Each number is 500 + 50 x the weight over the matrix's rms, rounded and kept within 0 to 999. Layers, rows and columns count from 0. Numbers have three digits each.

# layer 2 attention value, 640x640, rms 0.0383, rows 9-95, columns 240-319
568584491471557407518426507451546415527497469449573500466562522480503481478459479474467482503463520525456505539536554465467540389550620375474506434462508540481467557525538461464511470462434492593475499430511480524519579556531447537541481518
460528486489444534450417524526440611499500441456450489459492492541353438499427548479485453469554506420563507558573526563546508495519467543482533437532415569466457474495555411506491406527466406542402498481517489500519445495539610461438526471
487459466498532605467515502508550504473416487529521438637455459504515646546490463544475498440545558509488592549516561523520546512522529489569535491435519553470518510496552493435429548542475405552520519448518557480458494463457524496399600520
511505550516482493497446466505433508522534443465510381460560448473436483497585499515478478500494545453502511431511522420457488535577536437493497536458493449522469452476502494465466482467455515447439424443511496569506424520495403477468590513
521501511471469510571528456531499603618455572495514491593456548562500528508439444496558423465506474529434506447501494450602537498464490484444517467526553588605537452556535527465469490545513573431429565431552467424535421503545404607489448571
440446532535464499393446495507454524412502515505494544509492502442550494629522444484527560547568545460547515503514370474419457604509464517446477499552505518497486436570556506487521560448544478525604461519486557534460437505502477435342465585
512493379502541559506441448491467441508522514564552477444559534494483466549489460567429415508477477501485448505508606421484449502523588451457491437516459507462540434501525445520477558510549519510510384606450463442478497550492457490446518510
480516531519476526607560512553556511524451435521390594543403549492498509593467445509545454484534448510533486583570484445538428497513477440522595586562465535497477517528510555485518586573512558528543510470537544501468469498477568440541460537
541517461516572532517395494578517548545427496511455532441439467469540506416589512455479373515486502454515479449503479479509464427491466480521486517422535481567497533558555563472448550532518517495488435547508411521494406548536509532483539518
562475471532489458510455464493469463541596524500532642562577523539529599586541500611561513496489430551565517527504498461487467534568499452456483407406516448544399513454471426609534452411502528447456503565457505564512517448533555576415505482
474489490479438492526515513463527539469471563468474492460529498593456545539502543502553450547535502580602493468528460414493513420497450483428383473501519495452463517520493516562502436497482527564433582522451535519519547511469501488448536536
511577466463564527535428468481444509543615600494482558507461534535518468489565455447466544599510529526510505537425488476542536420502493483574554540488513515466638421435486515481493538512456505540607542423465459478451485573581507541485477465
488555546560541542564508478439499444422474461406518438584538611385533473421487497489363381405579425557459460455496515490477451496411542482536574559521575464564484523448493429625476561611463493450407483466455524502489532498492483508598562518
451440462539530468570514438513474475514359476493465553558533536605479486518486514495544555565513442466470476584516476435502518451494517468560479497528484497443459477469481502498517549422454502469393437523558485419441507591463508497460511487
525489521558441455569441367462454536491431593430503539582541496468502497447449485485522548546469562508488505458480473474472444484491588456547482529506477383539545486504433588460564466466642513436485540474466469464441520534521414507474519469
597509547434541484505441510511500485494537364487506437551478472505497355591484544487522515506480488547598486559524465440532373441540565509519495527551461418523492481487482499510550520454454408472530524461515548467574511487379441492570423516
449450432491440578513497494369512408544592544532570493596466447483481522486426512516499484501496565467535456505467580461552510512543554498502450475459535484502549489494536522494474429561543386516441431537514514414447448617482505519458529559
458501603405473464517458465525434504501570465452494495512478494540433605490546414506393562466417481443431433474500402494505525536531518434493533432481480510487513524476408528547464594471499544460505543558527484530537541516443489536444514510
513418498539529469488506444473572437482501507542519385513523483487534392597518522505473566519506554562430465414461468573481483585543462479508503466595518419527489508466530476497508532468630517464406493556391466438507621475430472473466447440
511420603535481513550469421425498499438444449461416530418529462425565551510490366474384454463560439523446477493530546483490443521460480520559527479516458555512525519531458435430475529464432550559449570435529509510594483438537475484423428424
512495465431523481453455474412556515521477499532514520546459456429420503514430528493525508482478496504510493471464460366446457583484574496517489458432528472464507453457457471475433523460514562593418498490491527455449505470450524555507484499
457375568453441511509514462555467582546439489438520503423531489522575521467429555465456439449451503575483494390521500605459539611450477482497553479472488500510475602477522488505527544587486473499471479621462421529515510402514452467457566358
559465501484568435484468549492504450457399553528525565501515563511481481440464595482491503472441542486445414552470511351474489423440515499433459470510469531485582395463537514407542503467585516494493564490593452509479534514517526527468473591
428460458474436455512504617491468460471492444530513530518507497489441476541436432450482503493565419516471508443486433479504464381443467490496495509456509526476471512571567496482533535555490489425452549485545471599555471475424450479517587560
548571492548584422468460489504458496500445467489542471525518492502501523609545515542378404549484483481447558566444389441492494546439510454479420517535453572524518564465526536421476469487567480553550507537462466555448551542526530446547474565
482496382483572517603519513458520473497468377536595525537469449522501492515511458478475612506456518444529523423477469536539508375548528520501501524496525517537521493421497467573430489529496495466585458528427504493535511424446446526470380502
571469528467409505563448456551468507397531477522488541488562524504527423549531454566502569589433462571508566537470491455500534540488535474496551480489473502509468506433559539511462519520484523524617535468526516526505509512557474434481427514
509577501480469490519495479553516489446508570450518553464559561511443482457539548504457554493480434508351467464571522501500478531473537445488437458575487591463474578451459530457533495517469511457547610477507461454475470411485413486542464594
502569455481476527484477489563463519541491530504573489585472405480465504484480521647400522520485483533552515493401453559584444513377498562530547509582470543520494533498493504430549571553420477525484479520461480395463432558489512410581466496
456571579570494483513523501517520439468551511487451521505556493604488515492529534517458480530475492520502465487466514509488559486470508518567458501581501475484426542596613450487565591437436482488532549558490521548463534473508532493496447569
617503476571459524459505488413522449562593483600570565462459447491493508476497516430537404414444439521537522513509509506513532440619525507470513492458553539500544555435491504640507461493542492463496488551491491510517554454546535618486549616
508445553479536473512473452493495502517384420443563445442503479404507575469497444490423602487502583485478516499440446519477513482534529545517410557584476494461472462508479497508542519533546484425504474478583443530465546482554517489536470460
486472468504421562495554523489507520475364509488502497449453581494518448466550439450546535459472498501449500504455462533531506559480418499470516438487568512517484595556608478491446512466530524487506427567490477544462478579485422451495494472
458473433602570452536443491518539548516534494468442493514500450515402452514482479525516444460433449494533526485494522575516507473547571514496499444523549496482509531434530476423486454581461539525525407516603507464525566461516518463423423541
460444528526514510529497569505453510588458474463452543514404470514536509513490449607474519523466489530585498482479464562516583604516479580437570462503539522567467511496495511482433483495548493527513518549468435508568519526554516499495431545
463588401524532504478517481475592551502569513597423364544454447490549436538469411482430477465436506436490560470468423493483559546575467430491507519488505477529491444426424537528427537522581467561472517464492400487507490532452516468480509466
553443482488510571512538464534487508593524502552515475480526464519524540492485440492526472432533447510575533542523458505555423526505491480512540485506463599523440539588535571517594472498529507464494563434519503551453534468464480544555592505
479585455514446462523479466539538595477522454475536473501424455499438421565523502495459499478495545410448423491446601497484440570476576517460516527477454492431655482466594540480553577514477435482517381499513501565491496500520493537410445623
485577454556468553461531611471405515553490417476416424469363521457502483464406405460434524495528424440542431577687407531550491495545514439530414464446428527446539562508502498561434568510565456484479501506471592372525531461507463513565501492
493471571504521501494524356498492509462630406506515548515577437495579510469451485464489520469484481542469521519466481420490475429535478442529507473482516473523544556495423454501536357487436602522492566561470495486551520456514477472373485441
454494463558438445471538546487427515472479425568513427489499449501575485507511496510551511410520593447488440505490557519538471459491496454442553483521427471561495494513646471508474531513372569509561483404533503519497471514531546404498487481
512585442523468455477484467492470505471508537360574505461531511552544413539547513406478597502479494540567403474525496451509590422502401592422505511529458473496561489459514492497551572462623539561417574429425387561577464535506516521403563433
424443479428562507518518538462470508580492527499503472425487482575480449431506456623499504478493471504454483523423468556597445575531491543561497557497512508456550492499422449435481471481484468513518537458421446561539421497383456438470451519
502547466529495550514622531413456486457509563449566525505534463550609573429537503493530499536569451521540562501582534466560505501513475551508591505601459433514520482473543528520476478490490505527482575515435506540502436526487625451520519459
469481449564475500515501550513492572633468571571552524500474481450561601501492418560546429450500542430529491563492430373474522488527435540481464501565549520505519505505508489469477522493526520500448490513517474537501456520494569484545497483
522494425556555548428465580531463457525516505499577549437459547414554560538591503438618482517438444520516473443458497492503509470472416536506503436421521549525508508452474472498485497462464543433491458612605561518529524427485432469466471491
461531460479501406460449453539494536490470527485471552447474504492491512548520427587496509602575531429476502523405551522499461482451479591457492506471499469511473487421496524420559477510521520429550514531462484498543505489426545536544507549
492587495538439535502527456479512487514491452477561563565493526453592592502446477485500526526483450530506532435508577529460490543566503613604579542460526491470465465480590505513421489482548400512423446623520516517413439510469514450421589417
479537456499443515513429443587486489524558524443480499457429438464428504525613487536521551605500471568479426543507459461512467457544547525545549448475537521516471466469464466545481466478470450458429543509477497517523477444521512431491490541
517433521493479483520529480521476485497450495494492579502494479455457448472566423509502405498449512498498480472412452517441508528509529511382449543442447465453521517501573478518476527510531503465479520541473548528574465485488485544465539453
582468577515537524525554510476522571493491478474519485456598559575452496532477513548584566491486517557492468480563479531492535448470521523516563426531526518541600475515473433469554517547454449450435508547547594516498523585452596472509496519
690502472407456577455407491558530553507408508473498488497409481465490523457521494487446506504567547506569551566559500359522440532483495569452470599542536513480542443460544549544484532578514440526426539597517510383460474533520525511480480509
513500551581501526502496424504568621540551491462492495440514539456463502549547448476500454463532528502480524526534484497528514438392450471489502517509462497477466510489568434469454475438502418503525543497535470479442537469425480522470519455
451451431548463480469501429483458493513517470503526474510455501525562450535516483432481485530548619533478484498530534455490549501541559582458487502413416562423468498546435533589452471561548469560394532573448488462557535533533475441592560457
497449482493520554505474521563563508512444512501431423445547502560491468455512441518445442455494434447464507502488486525491457571494497532538481465415556488479502521516466549479533458535549528481444578410510485570545562467412551464464525521
522559356496528557553572476515508499549526475600603479476462497512523541538571481566506448524528500485490492517439458545522529455553509433451514480461528463533510502488495532509407411466477406452564525488516588522512513518501640444566456549
515366491579436441552460527531517498495489481489523558554450481490546551457587568538550509512555505496536529429473602464486477454460385498498510530479562593462487536571523520459503561585472579519526526583535492544432462492668562506453449522
456457400516392473467492524543519456485451541584532429451516433462492515458507460495478502561425482503498492479498447412452508497549477488594551471469524433487498485453422522509443492509460470524491450419524436532519537413518525505523373572
485564561482486460465450505488464538456445593557526457511509530504559517502547449495520532502549538499574414596435487437514540449542503510458541503365568442533497534509433557506546500436573463536454553529509433469548522535441500511535534599
445574499439493447481531552612465456505466577459517528595466551521423466519547466502532518530525458511427530544520448462514492564525496471460488408498554450546547510482523486478527527596483508481540569474539478507505550509438544450586548525
509504462462456541553456582461560565488554518538556494514487458537477559547506566442490536481479475480527545532466545588444521524447438471521521501483425516546392504561435518499531499510568499409418483587477499469559443540461422476422606544
450503518529503475585508496485457506535516432447413535484614523544443495446492496502491485570482434484525473461466539522473490471509474516540470520490459402485439451482462417518410440504493456495461529509552471471489548510486531535522416417
526534544488496628486581548505475447508483510520497581498446475504534570508517491546477538498497465572554497575375508495415450501427381498505415552549504538470478542579486559418513458483525514436447446418472501528483442468480544463505477476
522468476425571514576527534539548549505517526558549456575554531594492464486526497532637538502512554401447469591568449559551460460477469537391449545449434538569530504552455480452554529482481429453473585502465508523531543490499478535429585470
411449581491500510568571497459453473565453461480461453437441541528439541471505442396537492508573539436502552487445530535504512507443552556492442489511526420455535518561456584471567477520355472530522472533565555470537575446487506492602540529
483579495490537511574416402404431583413447506548475467516504490470494476523514512461456517521439476590475497498480532440573358570533485532539583484467571565434533569470508478506427483589510415591438471535552492482532577454518459529508449464
512465482529521555520432408530470440468569534539500541525505550428484452514550612481458472449487496528471523416481534524444480450447452518547481446568592493524512559504576517530566559521471524518555463580458566429455544486473428532412527482
458499517546552505507528473460457417463518516546395442579517559442489482448469494640449509493582436423499497451541547466423503477500543508438480349450534525487416483575540506595573470402455456447437473545538519466504463523467452481433511507
529409564522469553471405417490431440380555559422490553479472526455495562555546486583537570509542513480525515442551560542499479536546486508524529538586453605499478491491570498478460467478472537517493481509553580458555593491461547513557515341
413568527532434534480561568459466504457547552402551566407581548573481511476509520507546542463496538466508480552497527455462447532506583450474463507588593463541496476483458636480498549526462460507588562592473534532570488471474526504494455508
515546509480584507476438549494472512447487545467408481412564539605513525431584507509578459556535477505500448483405458471603530418529446460480463515472523480533500555520534527536493595501426394504488496472465528444449546506457503536540528554
445483499531458537491534544467471471530578512534534493540519529492558601409521581428539517485612483450508484447473479418441406470534508478573400551573586569528515524479513599495508618524526507513459537458466563443511448515548587432578524455
495583469470371531563543521498588454530330589468537474392442522514528548485449500526548440443513500436534456528511472456504468472501521489442496489479468536428471458564530536500512407508489451470365460558456535509509512464507552494421541522
535520434550531520428533448443525508516525571492452430564476528473510496578464455515508577482564506593473556531551491489442472532517447452520529487496520494449449476524521556490512577484529490571509657475495561467539487517497476548473462457
522559505515608451570440492529479498528395451498550525520436515461375469493459504468483475509440523441528459454559518503469516467558457476534511506511493478561436509443415464488455529511495570474501449462585500413506439558435445439546494529
522493526428500500458519596515594536418469532467499486484454528500414458514555490499430509512499518476483588517533527501426514521377460474548518479575447536476516482467481500435453529519400472421494496398511504390444444535548456492562476465
464465461458516411476513512551554507492469496475598505535432459507446584500394534564506504504391576489495532472426584569457477481501542462496512524545392518449447514422442508468522468489607569561459436537490523464593560538480470515482514451
551515503529533497488526568535509465474503599485437482480412506471456505475475540552492538427616574544594499475448491444518566477530482485479477507398496469473429507487505504554456562538564510492553452542489480477487527478541604492426434465
464528442464563482532498620549521543508560519474535415481450442576505503558504574501464445458507534566532573526475451468444406447554417460457585475574441470535411540503542452484491549472548504533610562495458510548549395461534479524446409509
452474494496456435451499508510510534401465485521538503451488565516470533484513470597444443496445465452458490515514448544445567550446521453605555510492497513497494451516473541529503480577488508489520456489498441420457530556474482438493469507
426514430428529536471467490539455508585481474465486390419435461531526416505552484470495508517530450511445492540418509578563462552537577453536506576482474521498571527446526494508545591569503433540466525516440563457510496463474530523502492490
436496534572494550442549543459465459558455472521541397502522499429475562456494426460497501545438532513461519465556555447426600475528472489545430398373531478566465502485458522505500533553470513497508471561465533549485467456484541528526430497
534541574474520475470492446428502520570503511402541502475454519457496516479509522536439475415575545424512528525491520438504439582515647525555588504423448344560468510417447494435556558486474543461442466413489436478464551495509497408629468474
449463580505503443543459467502534483587502439549494519523539534563613563598543435454516493494470512381462505459510507508513477490441490481513480475568500516463539480531555494470499499505519512501479553496494477482504476423506554463454559423
453533567410444501614466525486481478482451495474507489479420513555519523465519525505512532473546501471466463489483587513480461494538549502529492509553561557525518503481464518518466568518482565462483498526545466475491460442492525476408439487
557512545548547499513507476488477603562461594485510447503443505502521451528452478456563496475424530489498535488497449411409519495509534544525522517482543500475568473573502442512510561451511490466475528512503428456555440484476507558515468503
465581481470602599486466526547496385570483542478462493545601512537497524447461503607457470553447549486464470448518590569558448523372483500466487543471459455545494414459483514426538509455513477416529426488526409522538534481526462467533528515
# layer 2 attention output (transposed), 640x640, rms 0.0384, rows 9-94, columns 240-319
518476408499487533456463543552523604486459476490554560561485504522550402498484512518493561512509443440571492463477425449518433470501473584522557540514444493480447561464498464502444601451507472534532521511486449526618485472454460500486449476
510499416551487557524486500472466568497527550501384523491520453445600409490531533496439494457472551464516449481480568559486438487533437569526522432555569543503581508493506503469447555507501446501577388468556496566468478420503575448499475527
494524535530563460502514563496579539535530537473502530524551475535537455447468499525488478447584500428517538563492595538593512496518521460518576565481531510431477438541540484522497512470549579465457598517482567488552441477487480424435543501
548525460558547475432462453469492570523416469534539529544388497516456511452572473529505423479465493428539495575511387584525458542498558460382497481465524459549489472468508573521492517475516546412591468478488631497483487555466438403488456434
499535542459430592451426602545492455507471511541497588430574523442512497477430466533450527445447424519483606478440549527628511489455497571447461556484432451569403447498539519519471536585578519456520612511457511367478484490456451508509452451
497482470525536524525434474417454506501322478489535562568529497490443450457575462473486495481610496556453573445490430556491535526508527521460461427402534531497512527529459493444523480465552555507569448521560549421503514500504431408532394484
503466502494470475536412430518438530510589520570564578558550498429568478513530471547472505493494434438526516575504474525494494476403567443530500518565490411478541517484514504444538528531490493506512431454416426562503456501550461538422545544
495464480566532432510458560513557542440481419543522459519552534488600546505544401477540440509524477608521472474532442494508392522518551484495483576495561492512550564428431542495482467452437537558491498458517542479623389462450523428549546458
541608496460550544552522406559463465588454367508584472548483521528507443506534549515554428480446379495498444415494445472525384467434355550459490548513524456391473423547489587565618487532493481455441420449426536456540524444494491498486577460
507461483562569503526462500464474447499553497510409509507558489546463574482440476476485454484550541479509551442454481552510462412460574461596460428545485553443506531472499448457541502478562477443451487513543492535464495451427508405520460536
443583460508534416425530599428529505385459460439489512558484486484495377570423461481625412579460613508539508512382474565492504541448517540490403471517533535429522549405495542557507485506520588510559549494442543512524530512475524460552528540
523492473523456570444477529507437470483519517501451493519508440467483477532558436426432444474517570503509528532505510382574490397556530465580528480601454520560519537459454591468542508482456484595421461432490446552520460499483481508424513454
544522495497543603575417549534465513489568536520577487530444521463557561511497488529503511522481457468512463510513477551492479421401501492483547496584553478507434580477521469427478545473524495507500542488553558494438493513546499445449522533
539510463494410502543506417421499461520526471501519537496467517556448515576512438504483467511438400447507526529401484504540417553499474455464553487436443522515394538487458476474581488530486422516413534518557439401436485550524455485471518483
523580511543537471568555491473495449499590575470501501508580508503473519539480488587553480520478447539470508436494491451578504474460521477522467514475504499523513494493451548449515497485481515514516502497592495539537483501536518446369505516
548440517488475453526477479512521413514467473564505476519581586544481473461350471453542511557477488509564467430407497560488518405504563512567621574464486532515576456498515520493506487416489554481538439481470494581497442504493501542471449467
499427430407454498482475531498462531461486486497534531518475521501496495546476458524475546531496479508540444612490413416468508492529541458487432504494465506490488481509536553500544424553559493545506460510464486562513434518460595582432499436
505469572502453404410439477513420516473530489515579635528541556528438535495597447490471530588356506462445475477410571550503453610452539497506481494448615413519491540463448445481501467477600456466484401585453517567584520507552525565471467460
458458565507434554520525601455460484620400531548502596428460522439543477533431507476478416513591452499412454535448481508465583574512470447489466505460489517464568497470566570541479531578458446506544479479562456480525424572514561552459573509
454520558464465535477524521496547562508542574499515483485537534465554482454455481507521538445477532465518502452502566485526487435471491513553448431466470478448535456452486512496427571522484487510529507520470531425488457524493508493512522408
502522657523498554518552420547456524538502474600479522426479480528437445505475583519555477541482488431559539544597586507548520539462442578485611500409514503539566448352511451566510461436533466458392496510539573559562485576551540437543482424
522526609536531490468540535544567588461447498494505503464469417374450514502552466510509458532425538520529530435548494449503525531528509536502534522485527451435467581527478484559515442506432490493498480536519498473433533458520503506534537499
493543534435477544531529495462442480463427478523542512398510465478503420389470556613551443498544492459464541527550382417448524442479492514571581530462505475479417501532542503602429515456476456487494495564607541506447431468463511568492520490
465480439492404656456560449449519547486455504518546546587496457470381429545607471534560464491430552542519529519532459556497468476572495474482498463575577499428388499500517504593571511520567449440489566549467554487504591563423446469524593556
568585427490424423496484475489489482586467547484505528542504530490509468458475553425394482459588469495449507434506521480489576472533594546438476408487481555472392495402504474545428533506532537503536478489455409541465485458506491524475445482
529420525506495566532506540551575437535529506545544506535477475494525574624469447519481550498532503442545509505510479451431432551510479420554524500484554481428466504508513500458513462486459463404613487591428464467545506433438492551434443564
441494522479498440553582579441554478546457446536458585421597532474518519512491443543445561504467509551454526469496530464472489460479531566470475605559483508429541372426516578459506471486574584608447505590484575543395472514501428542466475545
568476528474498437527440478512485476508552584483478477534576529514438511465509533558490493522525541499419514518464499518514476490524481430432583495562532432468437474587500437464507544602522486508401531554529514457543490472490470555530494546
468505578495425558388493641564516558513446461493524530436560455492521496457453422500497456423470566382572506474498518435496498514535493585412480537491430500475427568485581472431468470492502494516445545504539547432492495507371523463502464489
506541514557555530548521506580467433454561497473492556529504572578492553443409491557483534439451483458487467443482519584503476510495438446471540489528520552560501508560465510499534454502469458457506493489529498590460496501524451478544498481
488498565493627555480471504494485516465500430569586496503512450437461486479480519594529408504470561370556457478508504566550634569462415425504534529471477568586607509537524506519443568452499505455486458434439630486455482563477459458517433535
589530460449475507528562450497452442525417470489569434350556444389424548493428607570543478462532427460620492527434496524462527643528428551494440423566454335513552515529487473495458630505509482542534502379483486478502479413615552516517541479
470555431559510507512445559536527417512499481474627420519461463634464532485389503497624605403522469508491502472526495582563530468536434607489510489542576498446471509479528508484492471583520443554490453502447407515504459508520441449528492520
426546499505499515438433502509601556505521472408556527402505574499531527467443431529507548452574591573532507403441477478464527447501518543475488464502588485509648506527431499542482449618378518471570437566536539526487477384493454410493469525
515431470512478396539361495506555536516525408519454446366472489593527495553522476564512553525462484413566505446523498506507617514452422501575540463418449567474502535408542486520506501491489443582498520511487514474459673514469500460561462489
455494512471499449493482536514585548591414548498506530508388624368487414458440520549473500410513501408428563523452507531497563476476496500399554487489431446615442527507499474485499554485626505518509543598479511494508499459509556479423441466
493506516505526452527469381477590459502509476514494526435501406502567470374494406526500555436506511510531510479452484468561564549330492457534591536492494427451447470573498542500506481449479522488525433507551520600544515548487363554488593517
525519455542458588518508621444391485510448465595498487413473552531463533522511524557422567502495538498428449515416553477431474522408475532462489511519501483592510549507558530462454447559524533498510616473488496565562517447558499480428493463
462519379461641586436434437436449445432500440628411584629504532526444487470459560476438464461398500495497539572488550515428505488480480499557468515431580616558419552426511461516474653558453451514559497542427597346567499556595548480445422522
423437553454402486501503464450527525590423436564466595488499557524525490587532491510513517516562454499495508506482481516580557452495459565524545431532349524554570539504450475459499520512561591533413536532465551556462442504519518478520478541
530546565587376495423452565470505585506541562530581481519511433528490358556516423564535530521418385389495506538523489583470536442492582531497540509584479557530524458507510514493550445527458541529514485423418460395490463498588501424466534514
499528445502468443485488541450579490459500441450573509469530508452544453514478550442458521490575506449475472548502614473521509466588528468491404492488496501402474535526535495529523497471513476517453424376493540546544538453408473516451576477
484455573512561508622511516527585565511489535493517498503445602486462491498444391456501520486554537461514433471505523500483557653521552428609500483477449556414465536452477567490461462481415473465581519472439497480525483560535542464537526506
486481441447546523557449524480518561494521498481441473479539351498518505453597454499577545452535448483510533585562509456520555465505445493514521584528514481525560467566467526480469436451428492557466462526561440478623488525521584540444517496
430506469443525518560528548380528531520506520541494492529490545427479515440532494506482472439491429498523543477561481434589463468541452523549522450584595480571466550427501505489502451475421504517449595522444476375527501502475482471497397457
447524533582509524486445521542443502556515462531574551493459469492443488523506477413522552571500463490413491485501494531558531565467516537504496440537527506523461579493514571556511464501546486536524379545439476451496490479456528492519567560
550540549514545529538460453367508480574464461468587511524550591508442581557513578537501475502633532550556429455467521453518512464588579567487476530429452393443503546611523452499517439572477474451453407460457441508418478428472504495449550455
501491518469504478524455499429523495436615468558528506514537411427545591493501497502459468554486453510462496522475660502596445533492537529500482530526599517471570529541494650591466491457456562486416519615524484561520555400465542506450474473
519444532444485558407490473376493463508530457496560605533535518593507556557462421491502472505624474514444507404505548600518483467430401500513514576595561485518458591470581506481503441455463429433469537529443611377523500478482473494508509553
443574479560484515581585434555442570485474474504438468435465518457512471454443462546445524505484463516578538525529472556420466455503580472466514507495520449490485529529452462434413481452556515465497435458504532498471561410501508445455497501
541461455456568394530498506514498513549534531452466499507507443436562441513539445459560478492465481506628502608491434518538510509512528513568536583415418514433499558489348533500422541559498463489472462532502437486445449461582394482453520574
437521518526413499440621513594500520447539508378538543567509465549482474463615508545404471487493510472490436485512501450447539450459446448589505499561501460480476445546510548561537538407499496587418462454576522488540494417526555491512442471
461491434542467500491542573486531422447563449443559494516506481579548535505473428421480538582538487492501414521409520592450511486464538521513539452575356572535474472412485520526544505484473553547533552476523507342456547486493514488462465535
537455487513517436433469537513459404483503456437494491518501559441363479375375460497492440466526475488512459454546466542614538399517488443503478531526526541487560483490498561535482466459579537525469410492451460544523454493465521513498511557
527497394546547534443476462575583508490440425444488570463471570456382519524581516481532505546506480532479443572450576574401511454471444393471501531613523439520517520524583496494512568444529487458497414534474468503451554423546536470493484605
515519460462578561472381520477505479529470536629493498375534416458550483432462510455468543477491471470546516493472458456510568450481443509475524515485507392455543423484531477562416506535513484556562525473533478430450466561503620454495576483
379464536567584548496497458576496505537470529415562530602574517468501482521551497542563517499518505472507552422493452525498505434504474440538459514580536451451389526523554501498629486440433494553413433585578512508501479422440455555469462519
555436525497483487435504471557538568416482565588574555478510516468469505494408500449457506527482529447545490433561420357570510508506583432579363512510523499544466505451465427547553459486469521478505417466492593508523545513576509472590498495
461509489521468450408475617549550507513440415513426546479532542510424426509515495526483514445552461497526405493477469467467508525459532585493520489520557556542567463504482504475507580532456496453531572512495508533477455469517535465536517488
552570494471418398498538522406547491504521505568493487585478538498414466501515517419530544509453542476487541546542525486448487486586426512540487539567403448495433507465481530530580384556543415514465472500475480477535544545592492557518503516
514515559520417511484459508513453456556541468428485462550566475483444526386479509450466546473514468455631510492541542397438504507522519520462456516542513438439489463450405560454490428375484462416473517528571530586538506554476527514518465539
546494549476451490501497525566445563632468498486546460533498517539602477505596521537580505624474434415480554572399527531497488533439436542537485571436548447471444587459470609552520527526489410520531491495463483479491463520525585458457483506
488483497478541473483536526460401473433561515528490438573489594555599473479593545492491516561567478391516448554478467478518550499524490440523460581464519513483437573517432554457416498388448481588370500485589518436514441527462585439484502531
596431505398626511508679598508519563453526546546501500578432507530502500462428523439468487487528516612467513522565489536495451572511483553516469532473465452451442456583491569468502584509484439451487469507465527491600521530482522561447541539
594485520526565509503497481493543491427566502454492528489494418493472395538554474521584504503548537459508520569464469553516436460516550522478453424514555447580575539406495516478523517569542533568624533486458557583522574541442531450597569507
457458609481447544496581495445583491494446469420540582496468566571432574523433467488557512493580478602470433544534511543511487483529484562507575426456410461479557505526573435452527603518498512552402484459419479446558498511534671505394541567
550548426509502520482435500571439465444511505453553484539483502585486492606442490566523547520453505484540519510451516488463510540478442457485530542505574583485487500526529511523469463554472542539447384404431454639462344491494505486450518518
554505414555429531608419470476465492509508556501472527531559483501460475493489460495487485506395461462520492595459482557530533450458508510482494491525522469503491508414561532548480511547451422575644535495442511537448574580448487586512569468
498432437558470538483573462558486468445626465492486490492464402590450496400590423612476446501581538536447497511499464470446490477515565467524539498490515606435508508522540480495487458496442598477417482515524447477592515458567550539492412443
512494506491494497478509541475501492453558530532496488563529548550502533450555519536491527448471540507548582548511433471518498525461558458438516488522535387542500516488402574451476491561547478521500495471458527596562450496564536484542539552
505552516501473449492481545498511440430412520521476442546569536499632432544498523488457502485402549546490507568424507569492484632467521548509496590429477497539425515558496546472533506509473379489529445519404419398530485631480427472419396447
559583395555559451446462527469479502501480490526441486465427528465539550513525580487530507496450477531457461501535441528528526465621485467486443575507495510573485477516616478478628477528413493578463545562601445475382532533527487479541469542
549492435496475467495552480422535547401448509503498413537492427501512508499506597489452448442470484408471484476519488490553456517514518514475531496408521423537388541517529551531465486478527415480557439481519533453533582417475567483474480573
417521548579436556485502530477545420427515531479521590452604532388471532512481522448517557502489554567490516500492448476468530503510512497470502498541507525494549550531444524482535493478474558541472570508499543572513518555426548442581557527
618584435511422551432420484492485463583492599568504515488539430543457440534487565578502559438442538459608572501456531512546462480615526581524542461429475367512491508557516524502495534496445525546511431462521542437421489550484455460540524407
522557419479498448489504511451492479476449472490432456513513467491487452508465469443398483449482597494542515503523477496507493569548400480531556545488503501517463422498382534505464459422536515537464502431509467522460501580523493573465503349
482474512500499561457520472457473446481523375476501454543665497555430521537437548421487425556439484538570520514544602519619548508614641527420501534534502410503467573508567547543482440534494471533480423600399428541505539430643634535510512464
457510513451461532545468544465432476512440492491500482418464475473466452521610440539474514589509580500472517531526452437542457409452535388508469502496522485512523480451547537512516523512481478523524507506594455510536554488484509564490487503
511581567461537548499521463520503551554576486500529472459526502534449487520509457489515528516547446516515480482481535561505466521546563467570425466517502501510483493456492515453564510448512460449563464482445526475453451510504553487539484478
580460504513530424493510457352483505473430445631560555453486465581479512534538497521474458585485523429506483421479580405448530566546514550476543532504509550501538534489470462567437557500476559490440475504596541447491527502605517517533477505
430481497459389417524496452500614505394481431527479434405479522498517538437451492536431439483514435488524445526455605589528520507455489462476515514457534415501579557474501525480496613451483450501520501439312453484572514536553528419536481501
523489455508546579491481546528354531495538477529478562462496611551420537464455494446579538537549428513563484554561603541561524424505492518442535423571567410527503480582578428549501543503536539446520506442408455536557477468517530547418485523
489620473500464435513546462458483534523465528520527548485485443513542579489520469477510568500426492531490465499468502439484484490489376454462549596508519504541517359445463493428450553546568513481547501504527444573482557630531482496526477588
448534598496478499575411536566546556511519585567477437557457516438503413428470497502481464496500458587539516429485515503504474512444581584425548523512513496432532497554377482524435515487562557471460464491459515495525577509524505501573502467
494501510523451444522451582530551528560494522515621479473439517483549490589481463519503538476490460528442536526517519515508419510495509496529549503448526522409547436543398486541508528570558399535523478577511438492484446524411605464514576464
566485514460444527499510522621563431444469472458508550579519581496450489506453479467526486505466453443589470444433442563493537450502562507538439431543484478553516437512532530515490528502562493473548483490512399591513500462456532429569478504